{"num_hidden_layers": 9, "hidden_size": 320, "num_attention_heads": 5, "num_key_value_heads": 5, "head_dim": 64, "intermediate_size": 1600, "vocab_size": 2048, "hidden_act": "gelu", "norm": "rmsnorm", "norm_place": "pre", "norm_eps": 1e-06, "positions": "rope", "rope_theta": 214000.0, "rope_fraction": 1.0, "qk_norm": true, "attn_scale": 0.125, "bias": "none", "tie_word_embeddings": true, "parallel_block": false, "extras": ["attention sinks", "capped logits"], "init": "uniform", "init_std_qkv": 0.0321, "init_std_o": 0.0398, "init_std_up": 0.0459, "init_std_down": 0.0459, "optimizer": "muon_variant", "learning_rate": 0.00769, "lr_mult_up": 1.08, "beta1": 0.95, "lr_head": 0.0038, "warmup_steps": 0, "schedule": "wsd", "decay_fraction": 1.0, "decay_shape": "sqrt", "final_lr_fraction": 0.0, "batch_tokens": [16384, 32768, 65536, 131072], "max_seq_len": 512, "doc_mask": true, "train_tokens": 215600000, "max_steps": 4860, "dataset": "wikipedia_en"}
Each number is 50 + 10 x the weight over its row's rms, rounded and kept within 0 to 99. Layers, rows and columns count from 0. The size before them is the row's rms in percent of the matrix's.

# layer 6 MLP up, 1600x320, rms 0.0459, rows 515-602, columns 240-319
098:51 48 49 41 60 56 35 28 47 51 34 44 65 42 67 67 54 61 74 43 50 46 35 35 51 47 33 45 50 69 54 62 53 62 57 57 37 64 70 67 51 40 42 51 34 35 60 40 50 49 46 46 50 56 48 46 52 37 62 54 36 52 64 43 65 49 42 44 56 42 63 42 57 59 62 54 50 41 59 52
101:42 45 43 55 46 65 40 43 64 58 51 49 43 44 53 54 49 67 38 53 81 50 39 28 49 44 54 47 43 38 36 64 47 49 48 62 51 37 49 33 47 57 57 53 62 48 48 49 53 38 54 68 35 56 50 52 37 59 58 56 47 28 52 58 59 36 36 49 51 48 47 47 66 55 70 59 53 49 24 50
104:17 36 57 48 59 38 64 43 47 54 44 55 45 54 60 32 51 37 62 62 38 49 47 42 32 47 54 37 48 46 74 59 38 61 43 37 47 54 50 46 61 52 57 53 37 49 66 34 38 48 44 41 62 50 37 41 55 43 30 53 50 42 58 36 43 54 50 48 60 39 54 47 33 42 47 43 44 52 55 57
093:52 27 44 39 66 54 41 51 26 55 52 68 36 41 62 46 50 51 47 50 72 40 53 59 57 43 56 63 43 35 56 54 47 62 50 54 52 55 60 62 64 41 45 35 32 34 55 52 62 42 54 66 61 48 46 63 50 62 39 34 55 48 58 66 38 33 54 50 43 49 53 51 61 33 63 36 60 62 39 33
103:55 54 40 66 58 65 47 62 37 34 38 63 46 54 55 49 58 71 41 72 49 37 46 38 41 52 49 45 55 67 56 49 44 53 54 53 51 73 61 40 47 58 36 62 50 37 33 54 72 42 47 50 56 51 66 56 44 45 58 53 46 51 61 55 63 55 56 50 56 47 38 38 45 52 31 48 61 60 39 43
100:17 59 40 53 69 48 48 50 66 53 45 55 37 53 44 48 75 61 40 59 50 60 46 40 51 40 52 47 40 38 62 66 45 48 59 42 31 57 54 49 59 44 62 58 38 52 49 49 43 47 36 50 41 62 41 36 43 54 53 63 53 38 55 20 43 45 46 38 43 33 64 52 55 40 46 54 40 52 47 60
100:66 49 63 48 54 63 46 42 74 72 49 63 65 44 59 44 55 30 42 49 37 31 63 48 61 71 46 37 44 65 46 42 69 45 57 44 49 40 46 24 50 52 55 64 44 39 63 46 39 51 60 53 50 50 41 43 29 50 45 38 23 26 59 45 52 48 60 65 52 45 43 47 55 50 51 58 56 25 51 48
100:34 42 42 59 39 61 52 45 29 59 46 66 47 58 57 41 57 56 44 41 40 58 54 60 45 45 44 38 49 54 43 49 66 56 50 72 45 58 57 51 52 69 56 34 55 38 58 55 49 45 65 53 42 53 44 53 59 36 36 65 47 51 40 42 57 46 45 46 60 43 37 67 58 59 60 47 65 50 56 46
095:55 55 45 35 62 58 44 41 45 42 37 53 71 40 50 61 53 45 44 43 44 55 32 59 48 68 46 29 47 56 58 50 39 57 63 50 55 54 46 60 55 45 45 58 47 53 63 50 51 44 42 53 51 51 57 31 40 50 43 52 42 77 70 46 38 54 63 50 39 35 39 50 71 39 41 60 57 55 62 37
098:49 38 35 48 52 52 47 40 57 60 72 52 50 34 50 54 46 67 31 47 59 35 59 47 52 59 64 51 51 53 47 51 40 55 56 45 58 59 50 27 55 38 43 43 52 51 49 37 58 30 41 45 48 40 58 62 32 53 55 66 55 27 37 50 46 56 65 60 36 46 32 62 66 31 41 50 58 57 55 29
097:42 34 38 42 49 39 41 54 59 38 48 57 43 64 62 45 47 59 57 73 58 51 56 41 53 44 44 41 55 44 42 64 57 58 53 41 41 46 66 52 54 38 59 64 49 55 49 38 51 48 37 52 47 33 47 58 45 42 52 41 74 59 62 34 54 48 44 29 56 41 48 58 34 48 50 50 60 62 29 53
103:65 48 54 40 44 37 58 39 63 61 44 43 46 41 49 56 54 39 53 51 63 60 40 37 50 50 30 34 32 33 43 49 51 45 52 33 23 53 67 31 46 45 47 55 30 66 35 51 42 42 54 61 55 49 52 55 45 29 44 40 61 50 42 52 59 57 73 49 41 51 40 56 52 39 57 34 45 56 74 52
103:49 51 32 41 46 60 46 54 35 70 34 51 54 68 72 41 42 43 51 48 55 33 44 43 32 49 52 42 57 48 50 46 68 45 33 47 57 42 71 53 51 26 66 51 63 28 43 48 47 41 53 42 50 47 56 38 33 32 40 56 45 59 41 59 59 56 41 31 58 37 31 66 46 49 35 55 54 47 62 49
097:44 49 32 41 46 57 52 40 59 71 34 59 52 63 52 47 54 44 50 47 58 41 62 52 56 42 57 55 50 47 55 48 41 56 42 63 40 46 49 52 63 45 47 34 62 55 60 47 46 60 39 52 41 58 45 41 46 32 47 34 37 34 52 73 50 37 49 46 45 40 35 58 28 52 54 70 46 34 51 54
100:33 29 41 43 66 28 49 67 49 50 46 67 53 45 55 24 56 60 56 37 60 63 45 61 43 45 40 63 62 55 52 57 50 49 58 62 59 45 66 34 68 52 52 47 41 55 62 67 19 45 46 55 39 42 35 62 38 72 69 63 65 45 43 41 32 60 64 47 50 36 47 59 55 70 32 53 54 40 34 54
108:59 58 37 60 49 35 61 65 44 66 53 39 62 52 33 62 64 63 48 46 41 61 51 51 56 42 44 44 46 46 47 61 40 53 56 44 42 29 68 45 46 62 45 51 50 41 46 45 41 37 47 65 50 46 47 46 70 53 55 46 39 57 39 47 52 60 36 31 46 62 61 38 61 58 49 49 54 41 52 41
099:73 50 41 48 48 54 26 47 42 70 68 51 31 38 62 56 60 59 46 48 53 45 50 35 54 44 53 46 59 50 43 51 36 39 55 69 44 54 49 39 67 57 60 51 48 59 54 42 47 55 58 43 55 45 46 42 50 51 54 65 50 48 39 50 58 54 41 41 74 42 59 63 52 39 66 38 57 59 40 41
096:31 51 39 41 51 49 49 35 37 26 43 35 63 49 39 54 49 46 56 73 39 46 57 51 48 43 31 46 53 46 36 50 39 36 53 43 67 60 43 52 44 45 39 51 60 58 56 49 46 55 61 55 80 30 66 32 47 78 41 49 44 61 29 40 54 59 51 57 33 62 26 39 49 52 37 44 70 52 48 64
102:69 47 44 47 32 42 50 42 63 34 43 48 33 55 56 67 65 53 35 32 43 63 61 60 51 37 62 63 40 36 47 60 36 35 65 46 49 54 44 35 49 54 58 45 46 59 56 41 58 38 49 69 64 43 33 51 65 49 69 49 43 44 63 47 50 60 39 43 54 41 32 55 32 40 49 57 56 59 39 43
093:43 65 50 62 40 43 40 69 42 57 46 52 42 62 57 28 65 59 51 56 52 60 60 56 45 57 57 51 40 59 43 37 50 43 47 64 40 58 72 40 69 48 48 64 44 27 62 55 35 38 55 58 49 57 61 33 45 39 35 51 47 48 57 65 69 62 38 63 49 49 37 50 57 33 47 46 40 48 75 49
099:83 35 40 45 42 27 63 48 42 64 51 54 40 42 35 41 45 61 39 46 69 69 47 54 53 40 53 42 49 32 51 55 45 40 68 55 56 59 39 35 48 63 51 61 60 58 28 71 38 54 45 67 44 55 45 54 42 56 59 39 49 47 59 58 52 45 54 34 41 44 50 59 54 60 62 39 45 43 51 52
101:38 56 58 55 47 46 51 55 65 48 34 28 59 55 61 76 49 47 55 60 45 43 41 50 53 46 46 30 70 51 86 71 62 67 58 59 42 49 64 32 44 65 50 45 57 49 49 42 56 48 53 24 58 36 51 52 50 34 73 62 51 59 52 52 65 52 58 58 55 50 29 61 52 57 47 49 45 57 39 30
099:58 38 41 73 68 66 40 39 40 85 36 58 49 43 35 63 40 38 63 55 63 49 38 47 47 48 40 56 57 47 50 47 55 39 57 60 21 43 54 36 54 45 53 58 35 47 52 53 47 38 39 36 61 56 48 48 42 43 44 57 61 61 47 50 47 50 42 50 63 40 55 65 58 55 63 68 50 48 47 58
100:44 57 46 42 55 37 49 53 47 70 57 51 33 32 61 38 68 61 53 34 52 43 52 48 46 46 55 55 54 44 34 47 37 56 48 48 37 52 52 55 50 65 42 29 44 57 64 55 73 58 42 46 43 49 65 47 45 33 62 63 33 37 43 50 60 58 50 38 57 44 54 49 57 52 54 54 72 55 52 40
099:50 43 45 46 46 50 68 51 56 35 64 45 69 48 45 62 65 54 56 39 50 47 55 57 61 57 44 61 41 34 52 58 66 53 28 32 59 53 68 61 60 38 57 46 62 63 58 48 56 78 53 32 51 47 41 55 40 60 57 50 47 44 45 41 53 33 56 64 54 43 49 65 66 38 44 41 53 57 44 69
099:42 19 68 60 29 45 59 48 49 54 59 42 47 30 54 50 65 46 43 56 56 52 52 56 48 67 41 46 59 41 50 46 42 68 70 56 59 29 80 37 48 61 33 48 50 58 44 32 51 48 44 35 48 50 49 46 34 43 56 54 55 47 44 53 51 43 57 54 49 55 49 28 46 51 58 31 35 54 59 46
102:61 58 40 41 57 36 49 49 62 47 39 54 49 38 32 47 64 63 43 58 49 51 55 52 69 57 59 44 47 46 31 52 37 44 64 56 49 52 50 48 47 54 60 61 56 55 49 52 58 43 50 50 47 61 30 26 33 44 38 47 54 53 50 56 46 50 48 64 46 61 58 43 45 57 48 57 66 27 57 41
101:45 53 37 53 59 50 42 37 51 37 54 44 47 33 61 56 50 55 49 42 41 63 45 45 63 51 57 67 52 37 48 66 60 66 63 45 53 68 57 56 58 38 45 45 50 47 50 54 35 57 39 51 45 46 50 50 40 57 30 40 54 52 41 36 42 43 41 45 55 58 61 58 51 57 53 64 56 64 47 51
096:43 70 49 51 58 55 44 45 56 46 58 67 46 50 58 39 61 72 45 54 44 49 67 53 41 62 43 45 44 35 26 51 64 33 40 59 37 51 67 53 63 53 55 32 58 58 44 46 56 61 48 56 39 57 57 44 59 47 49 42 57 53 49 49 49 52 52 59 65 55 56 62 40 60 44 39 54 46 55 39
098:47 37 33 31 34 58 27 54 53 59 42 53 30 52 41 64 48 41 42 58 58 68 47 45 57 56 62 44 47 34 58 51 58 61 65 51 39 53 49 38 54 52 59 66 43 39 61 53 60 52 58 30 45 29 53 37 51 44 44 67 42 41 42 61 50 75 45 57 67 46 37 33 52 56 56 50 56 57 56 43
099:49 41 50 61 44 42 40 44 48 56 47 41 62 56 53 49 47 61 36 54 44 56 60 40 45 74 64 35 47 55 34 48 33 55 46 47 65 43 58 44 59 56 45 32 48 69 59 41 62 65 67 53 34 63 39 55 58 40 34 66 58 58 73 48 52 47 47 44 44 66 48 64 63 74 55 49 50 77 49 40
102:43 47 39 48 45 39 45 48 70 58 53 38 43 67 53 47 58 36 49 60 46 43 40 55 47 44 41 54 58 46 39 46 42 38 56 46 43 66 57 40 59 62 46 59 64 52 54 38 51 48 35 55 40 39 34 46 64 45 55 50 54 35 32 52 47 53 52 55 62 53 76 47 51 52 37 38 57 48 32 51
097:44 30 35 68 80 36 47 49 34 51 58 57 45 40 39 46 54 46 40 60 51 47 47 27 49 58 60 45 37 50 67 62 44 66 45 46 49 53 44 53 58 59 60 53 51 49 47 53 52 53 51 42 70 36 33 59 47 57 50 55 54 48 52 54 45 34 61 38 48 50 50 64 56 62 59 57 60 65 60 61
099:47 56 52 40 58 63 23 59 38 42 44 50 43 56 51 54 57 37 49 37 51 48 40 72 41 57 56 52 49 37 43 42 59 43 52 60 41 63 53 38 47 63 39 35 53 58 67 50 60 63 40 61 55 46 66 38 44 39 63 48 33 59 31 56 71 65 56 55 47 51 82 60 80 70 42 66 59 47 38 52
100:53 43 44 55 44 47 57 66 50 50 46 32 49 42 59 63 37 82 45 57 38 41 48 51 46 56 75 57 45 55 47 65 50 60 50 62 63 64 51 49 46 59 39 50 61 57 44 44 53 57 71 55 46 49 37 63 39 35 45 65 42 30 31 69 58 44 65 39 38 54 54 46 61 40 55 37 48 44 56 44
106:56 49 58 65 46 65 41 38 38 61 55 45 43 57 69 54 53 57 30 54 42 69 60 71 56 52 43 44 49 46 43 67 45 36 73 39 55 51 49 51 48 68 55 50 51 40 48 73 62 46 53 57 56 40 51 49 47 45 35 54 49 57 46 43 62 54 52 43 50 59 32 42 41 48 40 61 45 35 47 41
098:50 58 56 45 49 60 45 43 55 50 56 56 51 54 42 39 56 42 39 55 41 63 65 42 61 63 44 61 51 49 51 48 37 57 64 50 63 43 48 48 58 70 74 55 62 68 56 58 27 36 37 44 42 46 39 36 47 34 55 67 63 37 60 58 62 50 56 39 48 39 48 43 37 44 76 54 30 53 38 44
092:61 45 62 26 43 45 50 58 40 46 38 52 40 50 58 64 67 50 49 43 33 38 64 47 53 55 51 58 64 54 50 57 61 24 39 42 52 49 38 33 61 45 57 39 49 56 64 63 41 43 59 64 45 57 44 62 52 48 52 48 31 65 54 71 43 35 52 32 51 51 48 44 55 47 52 37 57 49 54 37
095:46 37 34 46 54 67 69 61 67 45 45 53 53 49 46 63 56 62 57 39 28 31 66 55 54 36 43 50 51 55 50 45 45 40 53 58 34 47 43 44 27 45 54 47 40 47 65 56 45 59 55 54 46 39 28 45 59 37 40 35 58 46 47 41 51 65 46 39 55 62 55 50 28 69 53 51 61 54 49 54
101:47 30 52 34 48 66 49 41 47 50 61 41 47 58 37 69 53 54 50 56 59 62 60 61 35 41 50 48 42 52 48 71 40 50 50 65 39 51 59 49 62 63 41 64 56 52 42 68 49 64 48 59 55 35 43 61 61 43 58 61 54 53 49 48 66 40 44 47 46 42 55 52 46 51 47 51 55 75 35 47
098:47 71 42 49 32 51 60 39 71 69 46 44 48 40 62 58 83 55 47 44 58 48 42 70 52 63 57 46 52 41 37 56 41 52 63 51 35 64 51 54 55 50 35 46 43 52 32 40 45 81 46 55 43 51 45 55 44 42 56 40 56 54 61 50 46 44 48 57 45 71 28 28 49 41 54 58 66 50 50 55
101:33 49 47 60 63 36 68 59 49 42 36 41 47 59 38 40 67 38 54 42 53 49 40 50 48 59 46 51 49 58 63 47 44 40 29 48 68 54 46 36 53 41 56 37 56 58 62 42 44 42 36 56 57 52 59 34 48 46 40 29 33 44 58 35 57 44 55 54 41 77 67 38 53 61 62 52 64 52 62 45
099:54 42 65 47 56 56 48 41 54 40 57 45 36 38 34 60 46 44 58 44 56 61 52 35 51 31 51 39 60 42 70 46 51 37 51 61 53 57 43 52 50 58 75 47 52 52 51 29 63 51 55 56 37 42 49 54 59 77 64 43 66 48 46 60 55 54 59 36 54 62 49 39 35 43 35 71 51 50 65 51
099:59 40 47 52 58 75 53 48 45 37 61 44 44 59 39 51 50 58 50 63 57 52 55 52 60 42 60 70 43 38 47 34 44 72 52 65 40 42 65 38 53 56 54 49 44 54 46 46 52 59 43 39 48 47 57 50 54 50 52 55 52 45 33 47 52 38 56 44 39 53 45 65 31 38 42 54 46 43 42 70
097:59 33 54 43 48 55 56 51 54 68 43 41 55 67 51 27 84 42 36 52 52 54 64 36 49 75 46 49 42 32 58 52 48 49 39 54 63 52 58 48 56 36 31 56 60 50 61 46 47 38 50 60 63 57 71 40 44 46 62 52 46 65 47 47 53 49 57 57 44 44 39 53 45 48 21 53 48 53 43 41
100:63 38 37 66 38 35 38 44 40 37 48 53 54 59 42 57 62 66 54 41 48 42 55 41 38 39 50 47 60 58 59 47 57 61 44 61 75 55 54 70 57 51 54 46 58 55 40 44 25 52 48 37 52 30 53 60 42 44 61 53 47 50 38 51 42 51 43 54 57 34 66 48 53 44 74 61 50 49 64 55
102:47 54 37 48 57 46 55 55 45 62 44 68 63 36 28 26 49 54 54 28 40 45 62 36 54 57 34 58 62 51 28 51 63 46 55 44 39 64 38 40 54 45 43 60 53 55 54 50 46 56 48 45 56 26 52 34 70 53 51 52 52 40 43 37 55 53 64 53 41 38 50 49 60 59 54 40 48 55 43 48
096:37 50 34 62 44 47 49 54 67 44 58 54 39 50 41 66 53 68 56 41 46 60 46 58 43 43 40 34 41 68 51 51 55 46 42 45 52 60 54 59 41 55 67 46 60 44 78 35 61 34 48 45 33 29 52 41 40 36 45 40 71 56 54 60 59 56 46 64 43 38 55 44 55 37 69 51 69 65 46 67
100:56 61 45 53 45 61 51 58 49 36 42 58 44 49 54 59 57 47 51 35 60 49 66 43 55 44 47 47 46 36 41 53 68 41 62 63 31 44 40 25 43 52 62 58 50 55 51 60 44 37 61 60 65 41 48 52 46 51 48 53 42 39 34 61 46 55 52 55 49 53 44 37 35 48 49 57 67 57 57 54
100:49 34 55 50 44 50 60 67 62 49 54 57 47 55 52 64 51 45 60 52 39 56 50 45 72 41 39 66 28 44 35 36 58 41 54 48 27 57 43 43 42 35 53 44 60 67 49 22 50 43 57 46 45 54 49 32 65 56 37 60 46 41 59 58 58 47 45 39 57 54 35 57 41 48 51 43 62 55 44 43
098:58 59 41 40 48 48 41 61 53 52 60 40 42 50 46 65 34 70 50 55 23 57 46 56 47 40 68 46 53 31 41 56 47 38 58 40 49 50 42 49 49 36 61 64 49 46 73 41 64 56 54 50 54 47 45 46 53 43 59 63 55 64 43 38 44 55 58 60 62 52 46 49 57 50 58 47 63 22 77 46
101:69 47 48 54 32 46 62 55 29 48 42 67 51 42 42 34 70 48 52 40 52 69 55 51 57 70 58 62 63 58 50 67 43 48 56 39 39 36 40 23 41 44 38 58 52 44 37 42 60 45 44 46 47 41 47 37 33 45 54 42 30 59 55 44 40 37 57 50 55 61 58 38 55 40 51 74 48 49 32 49
105:38 50 38 44 70 53 51 43 31 36 65 42 42 55 51 44 57 64 64 55 46 53 40 33 44 59 36 56 33 50 46 50 49 40 36 52 46 69 50 36 56 43 59 65 46 41 52 55 57 54 58 66 58 46 50 39 69 50 38 61 30 56 56 65 61 50 56 51 54 45 36 57 68 46 56 38 42 39 63 54
100:62 52 40 61 48 43 25 39 47 50 57 63 37 47 35 61 63 43 57 42 57 50 41 43 53 41 54 47 47 47 53 36 40 45 43 63 27 68 48 53 43 38 50 48 50 70 47 48 44 59 38 33 45 43 52 68 53 44 46 69 50 39 45 64 56 38 49 58 47 39 62 67 59 57 35 59 52 49 61 48
099:34 61 51 66 50 65 59 41 49 50 64 42 47 59 49 50 57 43 56 39 42 55 80 58 39 58 43 60 52 48 64 53 48 51 57 47 60 54 42 51 53 45 52 64 51 46 46 45 41 45 56 72 67 52 45 77 58 54 47 64 37 46 28 41 61 49 53 37 46 30 71 51 59 48 56 57 40 59 45 39
098:46 31 57 48 47 58 61 37 25 55 58 49 51 70 46 39 45 74 34 47 56 58 58 48 61 52 58 48 49 57 58 79 42 73 32 71 39 63 45 59 48 55 49 47 44 47 60 54 32 48 55 50 42 59 46 67 46 43 41 62 43 52 51 35 42 40 51 36 56 45 41 56 40 50 32 39 55 53 50 64
104:54 62 44 59 57 44 55 58 53 61 41 43 41 59 49 57 63 32 51 55 49 61 49 39 53 64 54 54 65 47 55 69 75 50 59 62 59 48 49 48 52 52 43 55 68 27 62 52 31 61 61 35 48 51 43 31 35 49 38 57 47 35 53 44 59 62 51 55 63 46 39 59 43 46 57 58 50 65 22 43
107:65 43 58 39 52 59 54 48 46 42 50 40 44 36 38 41 53 39 51 54 17 49 51 48 49 61 38 44 39 41 52 53 54 46 38 74 45 45 40 41 60 37 42 50 57 29 53 49 48 40 59 70 43 39 44 61 36 47 42 41 41 50 43 47 53 47 31 46 25 47 39 64 62 46 57 58 31 40 41 45
097:52 48 38 35 47 40 44 51 48 54 40 54 53 40 58 44 63 59 15 62 47 61 68 34 48 62 71 45 52 45 71 52 52 38 40 46 53 58 52 46 38 54 43 47 47 51 68 50 66 40 46 52 45 49 44 47 39 52 49 57 66 46 61 45 34 51 47 45 28 48 32 44 50 57 53 58 68 56 54 46
098:56 42 40 51 61 51 38 50 41 52 63 63 52 33 39 65 64 65 31 49 53 45 49 50 48 66 32 41 46 30 54 74 36 56 47 41 51 54 55 42 42 37 56 61 48 43 36 54 57 55 46 41 65 63 50 41 45 46 54 42 36 39 54 38 47 51 80 44 55 45 50 40 61 47 50 51 42 51 58 51
098:40 58 57 58 65 69 33 51 48 51 21 66 70 64 45 71 48 54 64 38 67 42 45 44 59 53 36 53 55 59 44 69 35 52 34 45 56 68 55 45 45 49 41 55 54 62 42 67 51 48 51 40 50 57 31 46 43 46 63 51 47 57 31 54 60 40 43 68 50 39 51 49 50 43 44 58 60 60 57 51
103:49 31 63 51 67 30 49 41 55 36 40 40 43 39 52 54 54 48 48 36 54 53 60 51 66 56 57 58 59 41 41 59 66 58 55 50 47 41 58 64 43 62 52 63 38 59 43 45 50 30 40 48 44 29 50 38 51 45 43 34 56 64 40 56 22 59 58 44 35 42 67 45 62 40 60 50 39 58 61 43
098:61 58 42 48 59 51 48 45 58 59 43 56 44 57 27 72 56 46 50 54 40 53 52 49 44 43 42 41 52 53 50 56 47 53 61 49 59 55 62 44 61 48 51 48 39 78 52 51 51 56 39 61 40 60 48 41 57 24 57 43 61 44 43 50 58 44 44 47 41 42 64 45 59 50 41 45 51 53 47 53
100:40 53 52 53 48 63 62 57 59 53 61 49 57 56 25 51 66 49 62 55 52 38 50 44 58 39 54 68 44 44 43 63 48 54 57 52 68 45 52 54 58 55 50 63 62 56 50 61 39 60 43 53 73 61 50 24 49 45 55 52 68 36 50 49 49 61 52 47 60 51 55 39 45 66 66 47 45 33 41 41
104:50 68 42 53 63 48 37 33 53 49 60 33 57 42 37 27 49 49 50 37 57 72 40 44 46 50 52 66 27 53 39 33 53 48 60 60 47 75 47 61 71 25 50 73 41 45 48 51 38 60 54 61 50 60 53 55 32 50 40 64 58 50 41 37 42 63 38 42 45 63 45 42 31 48 44 48 52 42 39 63
100:64 26 36 44 53 50 54 42 41 52 53 41 66 56 50 45 50 80 46 45 43 48 34 52 54 58 57 50 52 43 42 43 41 30 59 41 44 57 55 51 66 54 43 34 45 55 58 46 55 36 49 54 64 42 34 53 47 38 50 41 35 50 44 62 46 47 48 36 57 72 52 40 29 38 55 55 75 56 36 39
100:66 50 53 34 57 45 64 49 52 38 56 42 47 47 53 62 54 65 40 37 56 46 45 53 47 46 47 51 45 55 43 62 49 39 61 63 41 50 64 56 53 61 43 41 52 62 38 37 34 51 47 42 56 39 60 48 65 42 51 59 58 42 47 57 52 39 44 52 45 40 52 40 38 47 51 51 57 56 45 42
097:50 35 35 52 61 41 33 38 47 53 63 30 53 86 42 66 58 40 45 55 61 59 45 51 52 53 52 51 66 48 41 44 42 48 46 41 59 53 86 50 62 56 65 59 55 35 54 41 58 42 63 43 54 43 45 49 54 44 51 57 56 57 57 53 36 47 68 37 48 52 66 39 50 46 33 45 59 46 35 34
097:43 41 29 36 57 53 47 38 32 46 41 67 32 48 48 51 46 40 59 59 36 50 30 53 74 47 43 61 52 49 53 74 75 44 37 51 66 48 43 48 53 49 55 40 42 52 61 38 44 32 56 41 51 66 44 54 42 62 48 58 72 45 39 47 54 43 54 65 49 48 44 54 27 52 61 44 33 42 42 45
095:42 53 43 53 64 65 34 29 56 49 41 45 59 41 31 52 48 66 42 60 47 36 52 47 38 44 52 54 69 42 47 45 27 53 46 51 31 44 42 43 39 53 52 43 33 47 78 57 49 61 30 66 55 36 63 21 48 41 65 36 51 51 48 51 59 55 57 55 58 58 34 52 70 54 49 55 69 59 53 61
103:61 72 59 53 50 54 50 27 40 26 48 43 41 56 45 50 48 53 60 50 57 53 41 56 42 49 51 78 63 70 63 55 59 40 55 61 62 52 57 53 65 49 56 60 46 45 55 47 55 38 49 49 70 48 48 55 49 53 38 60 52 29 54 38 56 63 47 48 49 78 47 61 52 47 48 39 71 53 47 44
096:23 52 24 44 42 39 51 28 35 55 58 67 47 42 55 59 60 47 56 53 35 49 48 38 56 44 49 41 46 44 61 40 61 55 51 40 57 71 63 41 50 45 53 47 48 56 55 40 52 49 32 51 32 54 45 43 42 46 57 64 42 48 64 47 54 82 47 47 57 51 49 59 47 49 63 41 52 64 55 60
100:62 55 50 65 45 59 50 42 56 38 42 54 56 41 49 30 49 44 57 54 54 42 34 51 54 58 60 27 46 58 51 48 51 49 54 57 47 52 69 38 45 57 48 57 71 72 72 46 53 43 56 56 34 39 56 46 49 55 52 70 50 44 56 41 49 38 55 50 56 40 28 54 67 70 34 57 37 48 56 62
104:65 55 64 45 46 41 41 41 37 61 54 39 51 52 60 41 53 56 68 39 54 50 51 55 37 66 50 48 50 55 45 49 43 40 42 57 60 42 64 44 37 71 39 62 46 60 58 51 39 49 63 49 35 62 46 56 33 47 36 43 36 54 52 37 39 80 49 40 40 52 48 41 55 47 71 67 55 61 22 45
103:59 37 59 61 68 53 45 30 37 58 51 46 49 71 47 42 55 43 53 44 45 46 43 27 41 51 63 41 52 46 50 44 60 64 47 80 60 63 63 46 49 69 69 74 54 43 35 54 47 35 48 46 50 44 40 56 42 53 40 52 47 33 55 46 62 43 50 48 45 52 50 68 41 43 26 59 67 34 58 65
099:58 51 58 61 45 63 55 38 70 58 50 59 33 40 43 28 42 56 47 87 58 55 69 49 50 51 51 41 56 69 35 45 39 39 43 53 66 59 47 43 52 59 63 67 61 81 52 47 52 34 39 62 41 54 29 71 32 61 69 54 55 42 60 60 48 37 47 42 55 76 58 63 58 48 56 49 57 60 44 45
105:33 38 49 41 36 57 38 49 51 58 53 41 57 43 38 37 53 43 59 65 44 36 37 28 57 41 44 43 38 43 56 56 53 47 39 61 45 63 54 33 73 49 58 44 43 46 47 51 44 49 30 46 51 38 39 58 66 44 45 46 35 53 45 60 59 52 48 49 51 75 47 56 32 44 28 50 66 45 59 53
099:63 57 61 46 58 65 41 20 63 36 58 61 43 49 53 46 44 67 40 40 40 66 47 43 50 30 55 51 45 50 31 57 57 32 45 77 63 47 60 43 32 37 45 43 68 49 61 46 55 33 50 41 50 68 59 50 55 32 40 58 33 62 45 54 59 50 33 53 42 27 45 54 53 39 47 55 43 44 32 55
102:55 52 42 60 55 61 53 50 43 49 41 37 36 62 47 56 62 69 51 46 61 52 34 69 30 51 42 42 44 57 41 42 60 64 50 42 36 40 60 54 52 55 70 77 73 58 45 38 52 68 51 55 55 55 69 44 39 44 57 53 51 49 54 50 42 50 54 44 41 68 58 39 47 46 48 48 51 52 45 43
110:56 51 46 63 59 66 62 43 54 69 62 34 50 45 45 49 65 44 65 62 37 35 41 48 57 53 59 66 41 65 46 41 48 36 43 46 66 58 44 33 56 37 53 60 62 36 62 71 45 55 65 64 51 50 39 50 43 35 38 56 39 47 36 42 49 54 58 43 53 57 27 67 47 46 48 38 61 43 29 60
102:43 40 44 53 48 58 57 55 57 56 45 59 45 45 47 70 53 53 38 60 73 75 42 28 41 49 47 56 63 43 49 60 60 57 55 63 57 59 50 53 52 69 58 63 68 51 54 37 65 44 62 44 42 38 51 37 38 51 42 62 45 40 52 59 43 56 46 47 61 45 65 37 35 55 66 77 59 37 41 48
104:58 43 42 55 57 40 56 50 50 55 57 56 35 41 51 49 59 52 44 50 48 66 41 49 43 50 46 51 53 46 50 35 55 35 61 56 55 63 57 52 58 63 48 42 44 41 46 69 38 35 39 64 37 47 58 73 33 45 43 50 44 50 47 62 63 43 54 59 46 55 65 66 44 45 62 54 54 42 57 52
100:60 64 53 64 49 38 58 67 54 35 57 41 55 48 59 58 63 48 24 57 53 39 50 48 41 52 41 51 43 43 39 58 57 35 37 32 50 38 72 35 44 26 35 57 43 75 55 47 29 55 61 24 57 48 43 35 62 42 48 41 39 38 41 53 52 61 72 55 48 51 48 57 45 46 50 48 69 53 59 45
103:40 53 55 49 27 31 32 42 47 48 51 49 40 57 55 50 47 62 55 56 65 50 51 52 54 69 53 38 41 45 44 55 40 31 32 39 38 58 58 50 51 50 60 53 55 54 46 46 52 46 32 59 61 53 40 29 48 59 54 45 35 71 61 38 34 58 49 49 48 67 34 59 56 42 38 54 32 34 53 56
095:59 42 36 38 43 49 47 35 62 58 60 44 51 54 33 57 45 63 49 48 41 34 45 63 61 69 47 50 56 47 51 62 41 26 39 52 57 30 27 52 58 53 64 32 43 57 30 70 34 57 60 56 55 43 47 46 48 47 45 41 70 68 34 51 45 58 65 56 44 64 64 52 49 59 63 46 57 66 34 24
101:59 60 52 53 60 51 42 46 37 48 57 56 24 42 53 43 41 47 36 55 37 44 23 47 49 38 63 40 49 34 49 51 48 60 70 60 48 47 62 46 51 34 55 72 48 58 40 43 64 53 53 39 41 35 47 51 30 41 32 66 45 30 65 51 47 63 38 66 60 64 34 35 50 51 41 46 62 56 47 28
097:50 70 47 27 52 50 34 48 32 51 52 58 47 65 35 51 50 55 68 45 42 53 43 52 54 62 37 64 47 56 44 57 54 59 41 44 57 57 58 42 28 55 36 56 70 45 58 47 52 48 48 55 40 48 48 49 41 65 39 49 56 71 45 61 56 46 55 45 46 59 63 31 51 58 37 46 45 45 72 39
101:48 35 52 60 51 54 51 50 50 58 72 62 44 46 51 60 57 53 47 40 41 48 48 50 51 70 65 66 50 53 40 50 50 44 51 38 54 54 60 48 55 56 50 37 47 42 50 68 42 53 43 58 58 41 59 59 44 54 46 80 51 39 49 53 53 35 67 59 40 63 45 50 60 54 31 70 34 53 56 39